Part of a small language model's weights.
Size: 9 layers, width 640, 5 heads of 64, MLP 1280 SwiGLU, 45.2M parameters.
Architecture: RMSNorm before each block, rotary positions, no biases in attention or MLP, untied embeddings.
Training: a variant of Muon for these matrices, 411M tokens, 6273 steps.
Each number is 128 + 24 x the weight over the matrix's rms, rounded and kept within 0 to 255. Layers, rows and columns count from 0. Numbers have three digits each.

# layer 4 MLP down (transposed), 1280x640, rms 0.115, rows 942-978, columns 128-255
102115135085113107107105139109097126161111132154111104160138136157152155082137127115113105127108120140120143140143123104110150133148136124121148127144146145093098128126118112146121109129134158124116158127123122144150104099107100141159117132118164128119155159090097126091071118163138130147091140112170124094142128140130104152147165134165179129107138149123101132125151140118141098111152
138136109121135134141133124133101151156102115099126106150150156136134165179118106110094135123141123110117144133160153153136136117120087111118116119140151116125140167104139133114108101135091101120109165135126178137172145150108116178117118113157103128135123132150146141117121115096152108159127103106153121138134145142133119102116122143136156125153157142104126131100082125115124113146130
139117131082135117180134146181157133146088136113089182137155165083148119134103159098126158151125130171100109098112119157124167122111160096161099121134136118105129111097146112130132145098120116145163147117151144129119151145132128140133122076167091087124152130127148120178129126170127150140102157069135072116168122144168139113123123167188109159111123092125172128092124146130141098124146
115102128125109124132108129105135072126134107101091147137123092140136135121166155088110093137145122132121131123118155109145145106138124151159140118116178082141154137105130140105120091129152096124117137153152113116145107124157128126148120122102173105159138127147121152135102138116121155090153167131128114101123128121124143155111160132105158093150124109134145103127151119075133166122144
109157163158117138155118159103169151107110130144108109135142174131143131137163171083152149196135145133146156116084145173165107127124125139127136106103155127114121134097090175125098157141124154102141100209104124149129163192141115112114109137113123124119136134131198122174106143136052106149131164112155135109130116114147124134139130152103143087126128121116094128155078115125114148115113
154098094127149116114110095115114146119143091142111199123120145112133103102101141127129143146095144109116124167086197156118130157171147125117062162129120120113147128148118142163168095108151142131095096143182137167125105153150135116199103169142108124158130156096084124151146151113112144157120127145131096172092135087144160107129132119102096141149095101127106180156094110114124157163110
122107107138148162107124114110079173151113144121131167097118151098178161123114074128099081155130113101147075140106139125119137102133125081129112138149138126092133123123086087136146148061128110147184052129119160123138136141152095104136126112123110130160125174164144160118147176131129135169092110113153152131111132126143114132164146183079085126124082145095157114108169140111121080147112
108131134163116138119107100171112064143153105112156190127114142088144144120119089071113085175113108085123130135113142131133143142122136098158164132137091141214167119092165126104113152154108109140128075100137139118149125124097123153138128134141128071132121098101139103150157163162159140138130146138101140115169125128170140151154124114138138129109135136148119133098169091079136131091110
159164140153145129132131119130172125126146135128131255131147129132122131127115099133141136129109130139139122092141133115126143129106114118112113136153137114134160137135128133142119152134119119125115109110109144122105133146129128128147121123133128126115149128153134117124130139121114126206136129153146135116088111115135128084141122138111131124104099115146136138133143138132124124144099
126124084137122101059096105151121137128148127119154143124107127150133070151178132118093104118083139139134096148125079107137129147120111138122067124099110172109104128152139141112089096106113125120140117134127105148139133167111110118147107085112114177128112108094128128141122152146142147115116103107133142095131142166111119127126141133104137125126130166131157145155131105125121151101180
118131097118127099109121182144114130125113128044133130104142143127133181107141145147142148087143129096150143120165133132152131184123116121134149141158104170136140174157116102109098141152100157171123092133171141156114129140110099130096115087134133175111120139132084136140099118110112128071158156150118157144107118094141130112149130136095140106138125182181139120113140166134147128111160
156173149147123139159147139127090142164125161136085109145178146130137084139148183113132148107059123127126137120123090103166099117087122125152091115126101100146162090126106105113148106147094157132105164110133109115108147128092174137122176092184158136087136117132178102130133085148120129116178099147151070138122134177095160135165108137113135130114092159145102172119167116153127146113123
120160113143135129179125132160122142098122145144130096145115101130131100143156106136167124112151131116146170088159136137142121143130098157144188181164129104189134117175176136142147086132126148114105095121126072155139113112085129116152117166100123152120164134126150139122060110151141103059132142127113080144140147121122147131125104124130148109150124186120131131150110107139101098101130
145163147139104142146160122093139143102140153111139128129124113175148095112138106080115131139133147154082150099126131155119171130152167110158132135120138136144127142104144092102116117099120120124090088120117128126152128171122111144106141126152123120116165161126119104146120151134138110142171106116095129170125143152147127098142125144129095107189129129129104108088148143129091104119116
110128124138064115161126143170195119139131196132159168128108122166181142140152167102123105125089131132084114139156172189154180088123089146139094135117154103155153100149131113163149115122103149140144105104106108122145157126150153117160134114126143130134149125153135131144183134093130114058138131134193161111147108115141155126153136146184145102177147177121129125111094115101123157122150
137097152121129114134174132110138118173133152113158139115131124065183128131182120099127115121111144121160131120116138166117127075114138098131139130112158145139171160099118129164120146108188138108111122147151166151131154158123133123158187139088158140144132109118155126138162100114130049181152106116096124089122089100159113129147086135107122115117124126091097131127141133126135074093152
145126143133106145108123116088121113145154121110119080123121123065132090125138143110207151131070144103129115137117099177125109111126152138144142119134131146153176148110100144142166129105109135145103129161143119122102086180150163099111108120101114141144150089162086108164141130134135139139154143177171147130172121143145143105113121111149127116141121140118156150149082115160112078135159
149134092126119138055138134123104118104118098145155097112144165130133101134099119130102145106138106145151127111076137153117161122155068101146095133111129118131151111113104101094140172099137165119143143138119126128140144152104103169135155121119118072165137159148114161152157147108142127077126164152130147130109140139114109106139070139120144105126112121137100119107111121108103163111156
131106142118153100183109101133167158127144150126135189128121130177090110133111102156134150130164152145104148093140119144130118101111141171126118113164173163152138084178156101108196132111130145145114173156126120079164146093188183120109069119122176094157174171138139122105110133130121106142174146091089125137131101093167127095146164098116104096143145155137139088140127083131094156130161
154113091101149104144147165127131097146142134176138139175176100153130123124105125167111097135129097148118133110144160168136147157166098115167130106119108104119131126155181114184153155138171115148138135140088148155107155172179089133116115150142095152157163089124115141169137141085137127115127108156139142113120128155134147110129134202144115167102099142119122100151071144109090133141157
110116108127126128143138109124095124114112148160130126118142136102123115103139119128140093164115123125141093107122150110114110097162107112112185160129106115134087185134184123085130085106147120117077103160119139158168126102145130166077152166120103120133117113102152112127107135120115153156117154153126086094112105091181105119120157075112087117111140145124137126136124157097162148104164
105119095127120099147136098152136141136196120142152069137169125136142118130150123133133111136128108118118173132128138124103111165108140131179088169126132158137157122158100133139103131143139128116094130104116074138156114122126133134135121159154120119132158139155118095079144130099122107117112142124121146163113173123136095138132105117103091125120102122104139127141081110096134134097119
103163203144138110128169156140127160108125170084140183118122169134117152131079133141090138145116143127149115114122121148122146113146116142101115120118167103188133112084139114175119109149108125118156147129121145147145123161139136106144091136094157128132130145144153139071167120134122162117097134074156117130123124130087150151150121118106112119136161159163127140137107169121103158127126
136120136111150177126142111145125123134181130170142106110138110093097101107202138149137116146075169140160116116127117118135187132153157114168161162141158145118146109141115135135098144140126125161156117149175158112166174136106178129107154111151132141129155120116145112125172156084148144130182111110133117136091097172128129120155136114113104153149159112123087160131116143157149104109150
173157167126110114086099136124118109147139143137088139096079146122100132143143094176125122110126128075116158119135162133113075143117097107161104168137129165135116086132146129150130145157130142147118132138107091097148120155135141169127145172162140137142110130136173149125126151129128090149096169162138108082138113114138128145131101141051194094077123121143147102120142144111123108185152
134120115141150137141152149159154161119123138121099191125123105145119123154116139115107150128131139147096128138122133153150164125118133126096127127145109119125136126129111149140137168115142129166122145136108118141098110132110129112125121122151126112138131087109153115160126111090119137085129131151129125143110096131112136115138133138101143141146146167122168150172139147131170105135122
131144088147153105100124109128179087109121122095119212140137103132165121120122103123135106094143111078131115121137158118108147133121095105144088140136132187131138099107087092156131137115147127128155135152120098072148147121118171113105105194119124097087095157092110114122144146110093126100120148084134113083132064091156159119134191119155165165139156094133124136113149116137078121111146
083094133112120109115157187156116166130138117163112104123172112127100147124095110103145125162094128107115123128132148142130108115111180119103108144099109120121138163133124108123133100096136099098122138120154136121139135112122132119153077149119126138167151092147119152119140172138135150148147133115161112148131187116166152110148147145111126125123162154120182123177129132138113099152094
107179119105123152104121152130137162114129156109126100179130126124122119119135167149145142100148144130146128095110136139193123161145132131161156119106161099101084146137116113136108126177100121109134125119087088119137109141104101113145112104180135160127146100162111156180114118078121125149147146119138146106097155140103146076134126087172140136142147147107112142138132160165140088147129
098104129112120127144115128107136114101131089112137135168121127129137149171101107141148134092114166075158119137103137164114105148120160130131109145122063115150098119132114133121117135091137075133143117100117103131157138114154180131081121118130143110140118126134128120104132112104138145108131106111159145137119092127095119095170086079119103139183123130121123116102123077145143112115074
118153109144138101152133119146127141082163160153123142137134172150129143149126167113145121160073130167102124138110134089115083115133078119115128121140179134157155094121134101089108115110142139132151156133118127094146082165119068124143133132130149111142150096115148140080107107089148111093152131123152128140120144133112161157064149094082140164178157124092152159123131142146181128151128
100100121128092155108134138144091155116153158124123116174119110125113132125093119132085155117108140144106110165130128130138109164135145106061110089103117104101124154095150096122149137135131148137103139130097093117124155127142209157141142129130155131094130081120146156133105132090147113136102116103140101127108158175101142069115113085147097112132096109075086126101131101122130117179094
181132141085124093138115094091146125190119097105141193118154106086107141130104114131139157101133093145120095124131120171152089106144111116142143139146121118131119183114150146155147153096115140105139100122175097141129130106122158115111167136087109105155112090155105120181128117147185136037133087098087127121127091087172130125148131174169122108157093149118131115127131091126108136160106
112129195155097151167131088159120125154151138136092227093133143120131133176098126100091131138105122155144145167127099155099150122113121116136108149095122106145128108126151124097106084114142113062108102117132159150174092100159138112132110121081171101148167115129161130152128128145083086161129128120127120097134134143126140129144133127096121140120131125119158122114165074105152129106148
107106108119103107146108108129132112130124151133169103128099143130156122098098143138132112121148082113116114164148148166123099158136133130125127119079112131154119118177154105140123135149091102135107102158159145126144113103095123134102129177115106118134117117146132137119137163086141158216137127124160130111127127093134143127114113124152103141108123146134140153124132172092130120089111
176109145164187102103152099137100117158139091132165165142155143136112100086117110091133105202104196130077073076146160146151137112126139118120114127145161110168151154089143144126151105134150118111103125135126110085120155111096156133086115106136150139118137135144101090114107126109153143136132118104096183127141113087111116147108162173107116127116166127126152098148151088160143188134177
140132159110101072134102156157094133150154133113094213108097155160139119134127110160147132159146141136134109124118151093140153122071131171088139110141129132151156145112113124165151177127134146113141152096156139130098181111111140127122113136141102124154141133149157156122130135101154113255143124095153152151162106118125148151096146178127161110142139124125123166139136130146064132060113
# layer 4 MLP gate, 1280x640, rms 0.105, rows 943-978, columns 128-255
124112115106140114153161136088143122132146148098164165122120118151100113119110132107125169082155127130146134144140175133096115139155127126122147171113142107125166128132126131153144116129107166124167175121122115118126134154130107101145129164103115166142109134159110104148096105145137120134068122168122089167133139142141137136152165099137136103072094123147119093172136155136092112146096
144150134123092113155136117121090129107099154170117158153137103140102119127124138086105131117094136117105142144122100089094099127146162121178099115139129105131135124106111139094146139166071128169162117118130109151153142093121101158183141106165072113133091169156107089093118136111126119159166138118107119130162118121129146139136137083125119143120102125125116126146116146137138148168139
119148132132083067177114165123138113127091107131148149111166106115126116124111099105129109148149122122137136122124144160129136081117113164161146106118177119151093089151130091118112148104134093131129141127145139147165186119169130106087111120104142148159150115118158119125122126133123149163123142120117124124138131130132129113149119150120096077135170156142099163123129097101152157139146
151107134127137108130162112168087108115131154137127154115164144089145138125111099132162094127138136124143112156126090134140132083159099117146103119143113128104157119098115110148125133060153134154132145110148100135109154157106125147136136135189178162158103128151100106107121094142103143128160124165166119089151122135133139141163082087115110125110113124046109137126150088117119115137140
144139105161158100133167151163079129123107146103085169138120127131145096142150139095162128116124145125138115143156151132098120115187162126157135114121170113094137154107139123116114116165098105100144134135098107155088123091184117081082105137082113120135104114187115092118124102088130137152114155117087118122153151161161106131120158129143118134121123090120138099125142134111181097112134
095200104104118084153157121119140121143087145079122141176149092159141109146093109149164118177128181160089197093171152133101091105145116130153168138100132140116129111136136157097173147116192134106190120087163153146116132153141133139100107120127129152143134138120141108145107123122143122183132147117149129140162116101117101140146100099111118141150115187094109122155113101138116165129120
145212128094132115128157171119111121105121123110170113140107109101103127117166150088149147080159115140108100153109129091152100136148106086117126134124099177104101117149112085162135136119151066112148125115118155167084116121129147136113127152117139131156120145120152097102141118118147115145107148113112144154143137127147094116163115135112159131135141109158120114157172114121140132127074
120090103098054149136175147132040121142115192112163006092122081113092177050180167152149168107176126059086170174057094109193099083136073232134081157156187156169144154101134125103110098122184148125179137091129139160124114120135177073156105104132109166087072128094180121143104145149139168163122033051130126159198140111082127186092051099131128117136170129155101119130122141102097134099157
125115122130097126122136135120125161105140136113139138161157151124105080153116123140160125106127093106125095094150154169121118127121131150127124138152115140117121088110126151147088162178122135126141164122165133144174124154139148177108157130102114115145120078142144136126111139104096140103117169107145165108118100141138144151155134120148119104149151144141163154126132123128115124105157
110116134086127088115134075140154097093111129100107118124134138138184070105200133109094134097116160089143093103169094167158113128117112122134121118120115136180086127117167127090112137122148145158126143092108119159124133138109159139111126102185077148097157124138164087131140135155118096128150100154119111126180149131143173105129137127123145073126133148121144113166136120120110115144082
124126126142138160080108168138138146140132172126146128107147139116113127176143198138159114157096110158148122179120089158120149083132193104107148160139122116141081145095165145107132126134158111135104132123171093127112090129123148119118143127053143152171136107098150110116121137154119140104162110118152108173165149119135153065126118096165114167147137112131137110117144095081104095167109
148151171141131149126142116126155189120146139082154155122139154139143131137085144101136120106150136116150154106121121118118127130130107110118134108146168134102114145112147133174156106163120149157147113130125100118149150098093164125126102131103141096110129100116141122133095176096118133110129090117124086112095113160126123131129146143130129089157148149144121143097116134159118142108110
164126174115128152143126103138124067120190136123106105125120108120118107130110124125084114127152128092109113128051129117148103149143112109149149172105123101144126110111095127087113127121086120093141157114126158151100153140148120154130148096174102142102118168127133117079142156128147132153109165144170141167108129154146151147164187134150144117079111130186108119097151143145113170161113
113159086180085157146147135134109118176110145125167107154134164100124124145147173076133150144137153145113126090151100093146119159115070109141126143100149109124118103132132110111109106123149104127138124131079119153169157096156148101099123118112101177137126131155104125115153136116121132140146102149139142122124126099105111128135098151149161092123087132145122118130128092137149169160130
148119097129132106160153118140116132123141142118114144127124133129153110154112093070103099100143081142076151131143084147133091113136134147168108142165093086178154106115130134119113109108119120118152153181155127124148110134145141121138107120135153104115134096124152137170124153143137120123120120136171108096145169145117161111111118159132085137104159156106107131200117158096117161097125
135147141098131125125105114155127159127116135157171136106173182099103135140112112088125153120174139105142141130141164112157173085117149140096117137159131096137104132139087125155129102137155152146141108141144122167161156124153100102120162156114136105098087161114151152131090135135089107148161102114113096119169128132123092139157122119144126104083116103151145153143123133158147149144166
099117122133120107121151147102123124144106148090138099159130148165139145123130117174146098147127106099089108134128126175100144134095102136139107076109095152092152091136191148134124117096123142148118125145135119102099104108133122179089126129116174073120116161093126072125144119138129136142117100131137142154137130130151127125092129110105116113167057112113070104110159137101132148112142
143126109158127141164140180123097106111164108123148146159127117113162102104147142186129143135114127097117118134082127108096113141141118171120161138061140123081170165131138143102166103114122104075122179134142137150149133114083171136149136141112117148160077089183126128143131085110139149166152122141123088145103128081132138111147170161108136130115152121146110128120135080149142089131109
141151114146133131125109162140153122158137097105112120114137141133101125106140136140161142189128162145110142158075111083135134136128122120132119126150093133130094147111084102105153152144155150164138085131144135098104124099099093133053087126165188130122110132087115166109109105138137165140094126136121140107082127173147123099144158131122146139183165132116118105154146141187105175163119
155111095155128121135118152100073122156137121162126124132136145122148129101152134124152179142111127097138127167162152103152115132107118141125114128094109129159169159121161122118144096137112166115092077158133131151130179101140114139113132143105136115127079143125087156121140127124146148168120134121143141104146130137133104120108112121129147141133127167117127091148100122118136160136118
130129132172116150085096127144127142071128135117127135134143137115096122135160122136124145148133150198132133110120184112126151117101156129133126160111180090140143159114140096160102071180144115091075115108118106123148124111139141118129175124128148131120131112124126120131110142107097088142104098160150108123151138135100130118111119134081098122111139092131140104121111144136121113112109
099104111069159090155074099152156151150111142139163148116138096126119153151116127137127121152146178131140127147152132133105109112115129103146123094170184124164095143103114152107147123101124121137149095113123134126109106122170136112129186116127112108145177102126146112090110159104112144133095111115121131122115160127112123161123140122148157114136109152100148130124124150162086068107135
130102123124094162100104130124137083098151094092151130154126149148108137134179151145174140118114177101158174109153132128130137101128119135147125107140163109152139070137131106113135129074072125124094085103096133130171139174183165175088136132131143113176113094100143098128101103121102142159114123136145143149105070124126138151105130180100157116067136094149092106151138164129085107105114
140117132162188144122175156072102148118128140089078137100120151146112110150130100105149177108126092134099166115123126153119119118124154116149124157115160147144076159136199123103106106108135133090122087154149092110111149131164167108096164092188092115119094099112151179145118083138150110127104095114157116078117144127150130123128100122179119170153107101134157154180113100151106143097172
129111166133139132180134148088136131161123116134135130120151117163133117149162110124087141142110097143135131102158101161141118125122111098106102149136123144087146126120130116133124141136097179122148105136134097121129143100121106129163137120165134130142117130125130133107140129119095131157114115109149135084127146133132120135104112131131091156128130119119129150130105140091157127154148
143120157129115130154154115107108037158110108139156131097086112116117086134115111094120098095144104151114110147120107117134154129138189136154132095148140119083092146095121106115131142159183134131149110114144129131122168119118061101090213170161131098116151090089133147128140121108131136152129126132105124136166136129115078171101113126130073102105139129124079111163148123141168095144123
137121155161128155105119100067132126142133140115116129129110100138150127136153173082116101110127109139132133124131119124159106153105145115088101144101123129103097097133115119145130132138135148130099112163112139135138132130168145121131149158133168146105139114133112116167128163119144130092106111141108137144083119101138147135123149134130147113116109165099125132134118100097124154127144
114092101119135118091129096165144153127124154131153111081127146137134100105149132128113076116118130178114144098099133089123127164143113101111134113167163157166127123108138174154133092136083154070144103151095137166129128134138105132144102140120123136097147135112135133133117150126147101159127115140133104067108140124160131128121100094148133154108140108119104128147135081134147098160154
143153130108155105124104138126116083117107131110080127130129099117120127129112138142146135165106129134116161163110120136152143116137137145136109136146178147124141148105165145112117137139132137140084111136115138125123112173125132144119103085100102092121134148157148132108133123117133097123118121148169141126096153127123125128114131165151135151138159109079079142105136171110122119118115
090109152114122123110145152156101133114139194112105120120182144141139144128121108160095096133126136114138106134117116128138136152157096123144149111118136101118120124185103130151101125128112117138140153121175100184124157120130075120109194114115197153126148134108054161097135109115163130143116118138145157125116114145144119049140147125125124125107125117138137154152166099090139163117080
116121128124135140141093112116123138140094124101091111141125120102164082153133107171120135138096124160139129128157149138129130168105160119157144134172150131122092116133113156157140155150118089122132096128156134101154108133130158114102129151131193168115126107098192156121102128099105145135142083116133126118152133137141100141089135118059171127133100135125138136134140115108085156121127
137131173182140156145136125113097114143130094149142133143146138132089146129133113116150142142101120098101128105157129151116093122112132169105111109103135118060123113090126099153106102115154118118132150145135150098143106144160107152126094127139127143111153136116149122089130128104118138125099164128179155135091114093133132128122087102083126134139109124104125168093185151153104120125120
138137119126164121146086149109127132159113099088130166115141120118112082120099131167168145111133120123088108148109129122110103154121150126130126098147119130132120157164125091132146163139138145136132135132156111105098153123126138151134130154182127110131072116174092162121142120133103123138140178141172134112062118142103131089115106156126109149131101136133125123123145103082187108123130
179116119108117106147110146092141143099118128127147130152097124152128118129114111087152124094111120115123145101110157153113122095118140102132158129132158126097127168126137124104116100158103132142144121167127156142148095102110100124146113140124178138148123144151123123124120133156159118167124100116113121123134108112155171136126106104151153121130166135086104139135110130102122138090155
111154146091154130136103065133156133120140120113114135149111156095103134102128125130129060160134130110105141124135148132126119178063148151121136115112110118133127130145143153164097111165153116138157109108136121125135121161105100073148139112172090126175090139126125109152179121166125197116135118115178141084158149154172101092154090128112107147186126109131151119124080114127133139131142
112103110119130090112113109073143121122109137148176139115126130147103136149142144142148145108101102089092161128144131109102101150143095116121124162115080118140112104143151134100130117162103153176136085159138098090112119145103152148134098114143160121122132106087121103157128126134127147137132154127139120150159121107132120118156115141143153136096150129121130141153099150108144131116137
# layer 4 MLP up, 1280x640, rms 0.112, rows 943-978, columns 128-255
153126151162146153134168126131122127148128116133162140187096120128125160095165159098100114132142131126126155150120164084122156132154069181160126166144134166136137144110123101112168135115110101163114132166129114140114081134150151134127106201127124105123179162099132132092150102101142142121089142114139146110154139110131132171175128146133137115150085154107115160114117114127144136111162
093076087105168137119107136140105150125125166144163168125145186110134156124115139164139099168140156119137148114116153095082152110141122106124142114116131110148100109123168149123132133084071131087122120099098110150168087114153100049148137107159089121147114115182162118082115116162102045141164087102144121127134135098124114136137150149117147123127131152100108120125123131112148112144134
124138138091122133114096136107120142197183143095121148150123141121173152118134138080136104157147137112134168107179120088118123118140143117132135071123143146103110110143118073124102171123131132161119150183114108092177162123092127093120147138139156102152141101162126143172159133134124123118129158080144109115126097084167109135158118137141131113106143141092128170093179128096143086110125
102120132127152106093177129126127122136091140147141114122130133080145118137146143107137119184151120098083120066102137130117133077125137100123124126112110155167130150095112160097146110144133082110134106174105130132128187115185108153110125121090105110118135141146121205133127134116128167119134073174147193088145159122097108124113143079114148143101127090116109123152129144143126139104134
102198127126136133133119112086120146127155114111110182158087108068137134114101082104149059123155170171066082179122126117136170151196101086123138134149153188164165124075149142168131135139132154103147121093147096177130181119167155116119144111151117160148118109109147102153101126062138143104142152125139128131144119120091137100112120122109142110126134141120121111136093113133138055139120
121166132124119114158165144128079098113097096114131153118178131103108155092135105169148102130156106102115139123121152150176150122163158076094148146160129120136108108132148118116127112134124149141059123107137115145151151096097110088132157071136121111106151150099135128140156124105142125120171091142122141108138153122074122147103119105117130101095120147129186139126145099133126092146123
103074143137148126123078128135158134132157100153151100137156140131145150096140116154115099118113130122147181121163115146089118120080158098142159146136180126112118181120143139136076167107104131151132099127079135113170143121101133086137119090156122131100127127148161188125121180139121141096145144122107128107097096126149160108107127162114128139127142185104117135109096124141129082136123
193148202158222137160088065139255177086144007169113000197148159110165082206080091146112143175064143199150114059251163118047077213154230022069212111085052100110069106140104101178147149090078103137087142141112139073104127153153058202083151175120165060115163089190083104106204113106123053056147231255113120067000103135195122011157184186061124135136040131118157080133105097131105093201098
106132149143137142138126128110108127147102103088120097149149125141118096158120121107117117102128138095132139081164115158114142118145121127129118137138156126126135099147110136162085128158116130129132129179123119145148126112113149100077121165110101147154123116088126143122129117089133130134089113115077139123132129133155168147112149119123137116128115118133125172117118085126122166121128
092110143127156104142125164174116138118147117139103138118129125129126137187100133128121140093143103153173116154121124130122173194142122156151087126118164118106098115150129087093123152143157114156130113117112109134159118112131128123143115116119108109112121121158131085122135126172103117105143132116079121087131096126131144159104146098172168145155120170125131097114180140122117118140191
152142131158099158150140126045139106150142126119146107146096131135163105104211150121113125135110130154098136090109132094169153114142142112122130109155136095141145146143119162108073176122143121102125151098159078160117138107125143138116119152127096132140100126151142110113126113137109165090149104101085122116115122150121135108143106128138110164127158129131115148108157123133130109134104
152146124106154126129123155116112156123122099121102125103162111107131162149088133163157193146149128146136124154142113212105089120120099119108150079110156154145143136129088132115129162124164147164132161143114157131144144137128125164138148180101160115131136108109180111106124120124096097137164129170136118102136131139151055129148158154103110125148134135128092131125132151156144118144105
142140114098140130132104129123128139145153152173106151163130077155158091113122134102114116130136082127145124123110098129111098138138158122151153141079099111135131132083126154125108114159119123123152126150113125137177110173126108117137126140134150141127147111145104134111103131117135150155084112078103162146155146116114110155157115117157164101128132180147139155137119137137169154126128
122136122165150147100095159123177123158132088103139133122117096140095132143142066134133170155133096152160127148126086139151113136150097093143092128176134129121139155117140126141129136128131158142115106116166095120143143112118087119140150104146116091130135091135106122115093133149126141180136166153156167125133116099122167139120084093151137144171115115168125075096140127123155115140127
125114134127134107093128122125116116110170081124126128105105068082154161198124136147107101127168125150177104112084101123116158143129103159130168133147144123172148165127121176083139166157116147105114161144099130104138133135181160082120158176167144185132142140122146123148135132096111121149093101124125121092108115123139144119133090137141106092156109150088100154122147110137148124110124
144101156130104137139152136104109132177106124142124109170118140106173117127088181092109148147135125133135156163121093140139148118165088132163099115138110159102130161135161114162154132149116138171101126172115106109094122149144149154150083113108161126112155148145126137122132141129147089155149118139141124094156140143104133126132113080120081126123095111123121125121177173126119120136164
169089129122114109160120138103076110125087151102112145161146139164133132135103136144129090151133167141145131127137095148124150142075134143141103061125088117109109143098147098147110157095108145164135089129138156057103177113123103150094100119110127107135137144142148110071126145125117059105149139124138114117137128140134137114149084160071120154151120134103077104125154107141129100163138
120146137081128145127189121149122123105155164160143091132111077146116140128136158125085095133139130125137149109146088162098115158180100123143136108118108133154130101111143129100139105187093121127144185114093111105058151109140117127134144147157126097112106142140104119162114124117118186130142169143076175148144105091172124130090158131081138167124146131111162134141111129151141145122153
147116174143166130113118144133116131131138174114105157153146121121132175147102129138126112125167159152114141108166139138142114119109105124089097099102146077139125105148147110172114123132088171156112164121143122143166099121135103108129084165106123137200140101160138174139135143167106155140153156131127129090135104133118180121122117141078116135146105110089124117150174116069097143133129
141118156107170142101128148191136138142115147118093090113117133106119154134139146101125121120132134099139123133159144091170045122119107081180131101143147119165150167120122140131101114134125143125109115147123135117147134128125130116144076108148110143137110115085122114099151117131155119106110121137131103103138135139112135140093123133119117153092136114153115121103139133105152113114132
088110173168127156148146165073103139091104119127114121161121130098133171101129084132085128147148156108137149097146129169143119120116153147122142126127112127102103147105155171100152153168124145160116149107107073130103109091111056147130077149106135115142122143141165126144170134092136124071131142168112107086114146123128153109075148117113103126137126152144100106108098120126122130062126
141155114150140171128168119122111114104106096172148103078145123115128121166146154160136130107120100123103114125103115120137119146111201162133104090129131116126114118111121148106160168133170142085105159216139144144112131144114130135115132090152130204103112177125115115094158120104119095143187153117115116105138095102068154116084151098127115134125127149148129101142139111131134152146103
092150158101146119144131129127097147144129097102123093129156090125144143118072133122098151141152096142151105169130131115133125169133124150118118140140119149094125133109099132154093140149097133147094138149165155125101124139102109102148104127096105141082120159118131117086134146110144076107127117086167134080109135128130154110137104084136110110154125125120180143107115103131187117141185
128091110112100156119151130067186072112149141133168147145127119169087099160113141158130098108096115130139138101150159105115103127112071142177126140104154099092119114092099144092085141091097126151081048132114103106117114102115130116116135127121132113156140103174155129131099134097133113087130130106135112118140134130143123142157149136082151090088103122149173132121140120125171141088079
133100126132127124108103181135099091130124149152156155097131106115172081142134106121125139111093139126132141111135144139147102123168119156099118101114142125107088131127115136141150140125103136122143092135155109146144108124125085143085120121124122153140116124114120130144160129104097126125099137159148080100125161121119111123117126158148141147134154100114063128133132113117120130129130
149155083164138133108119166129143153083118139147125118109128115122185117157133156125202114160097100127146109130129090099118130138167126104125168166076113166178122154134154142152142150124130116152126135122172108092148101138119132130161123134131165141123164109160092135129107134153138134156137151142148099122144125101162141124142122138123179099150120114131165119149126143125150098125114
143119158138131120143115155131135136107117113139114109178139162137149108126133141121104152141108123141154163114109132137128107143128175116155125160121145134121152124144136147163111135135140094100105163119139163137092065125134114127129139133102137131147153115192113163117108118117120119102104114143137138147146103121164102124178125128139113159108143138121107170138117113150119098092147
126106155087119126099139136092150130154145122139137163118107121174105121122117144128104148093131119149071112135107145124107087098076147104089140114149134109151109158124156115118101095149123139107134139151125145137144127155141105150119122140142127091090169132085146077143119124071135098113157094151121159152153155131142099110127135099128111161099161162127098148134169135137134128167103
145129130128113114110157129116121126115100131101164150133142125159161134125141112126102173121134116119137069128122117120118125081156090119143105109134133105085153138130154159148128105142153126042155171147179082142119080112099087118145146165139086132159121116141174101119161108140153152150139125114111126139156160114106169127095111132132153107142130119128139171108121128169109131134164
124142098104160129147123143144121116142112128145138141115105096125154172123175154115149157136075155113123099149126116096120108140150128090140099133163140124119134137137097072141139129117131122151142166110138097115135075134152101152129145107094169148130134136141122136088151056103133124128149129097137149140129134126112126093108172085156139131175118129128156137122133129106162144122093
124124132157130114123152136139101129141161146166154131113058139197122123154122080121135123099162126146150108105080157107117062159137151115119142120138172108082127163073097122134164153130093133124151082088149113159143123137134115128110136174143152164151175134103177102105149124093112159127166091144148124145144099143080166117081124121094105102138107131156076112096129131088107151175156
087126145105151136103124185141092173074158153141089156157144087112118130093112097089132130109146093135132164147140130116116148138102152140106149120144139133104119098132119120118116119117130108117160158125110118129114122125128120094136112144164109093101106135119114164115097133159111086124114163189158123131125106163110140163127083106117127120136114118143114117125153134138144125107141
163181142130157139141128139157128120135142115122151114126102085106157117151129181136139156102127134119143141096125162150064117105128115148146143162103096101091105130124130184109146204161120119132141114123169134123103133158086096118125092102113136121152082129133118103158113139141139079136161120124144134103081117120053079162117108097158130108107115106100127146090104133102123099151097
105143107110110162114120141183158125151125096110109120061134141168148123097115097141157105118094160142122098104143116146138162164112136119168167139111108131093164117131103135129148114114161157137126118146118119154147129154107101144133092145100135134121142144159096170109146077133120123105101102149142142129126089136128139155121173145099142125105164101161131104142109099099123139108102
121136174106159115163096142089150104086108101110116103127144089140195090153108123159120139145079142123133175094144161113129143089117125098112120141162137149171195142152086173124166129093111117115103132119139125153142120097125126117106133115140110095176141148136157130105113121105120205174115146109126149181134133110164136121109099105164138101134086110085132114130168143156118188119138
144138079147139136135091146180124092128102116133102101184131113123128118114142149139135096171122186152112119159134125126134135148137135123094139143154118137142123131122151159132117129112140115127134143148101088157166145114151090145110118144159121119134115123172135111133159105139127118092140107154116097143147135117127126123134175102149111103138105131146148111108134118113133128133123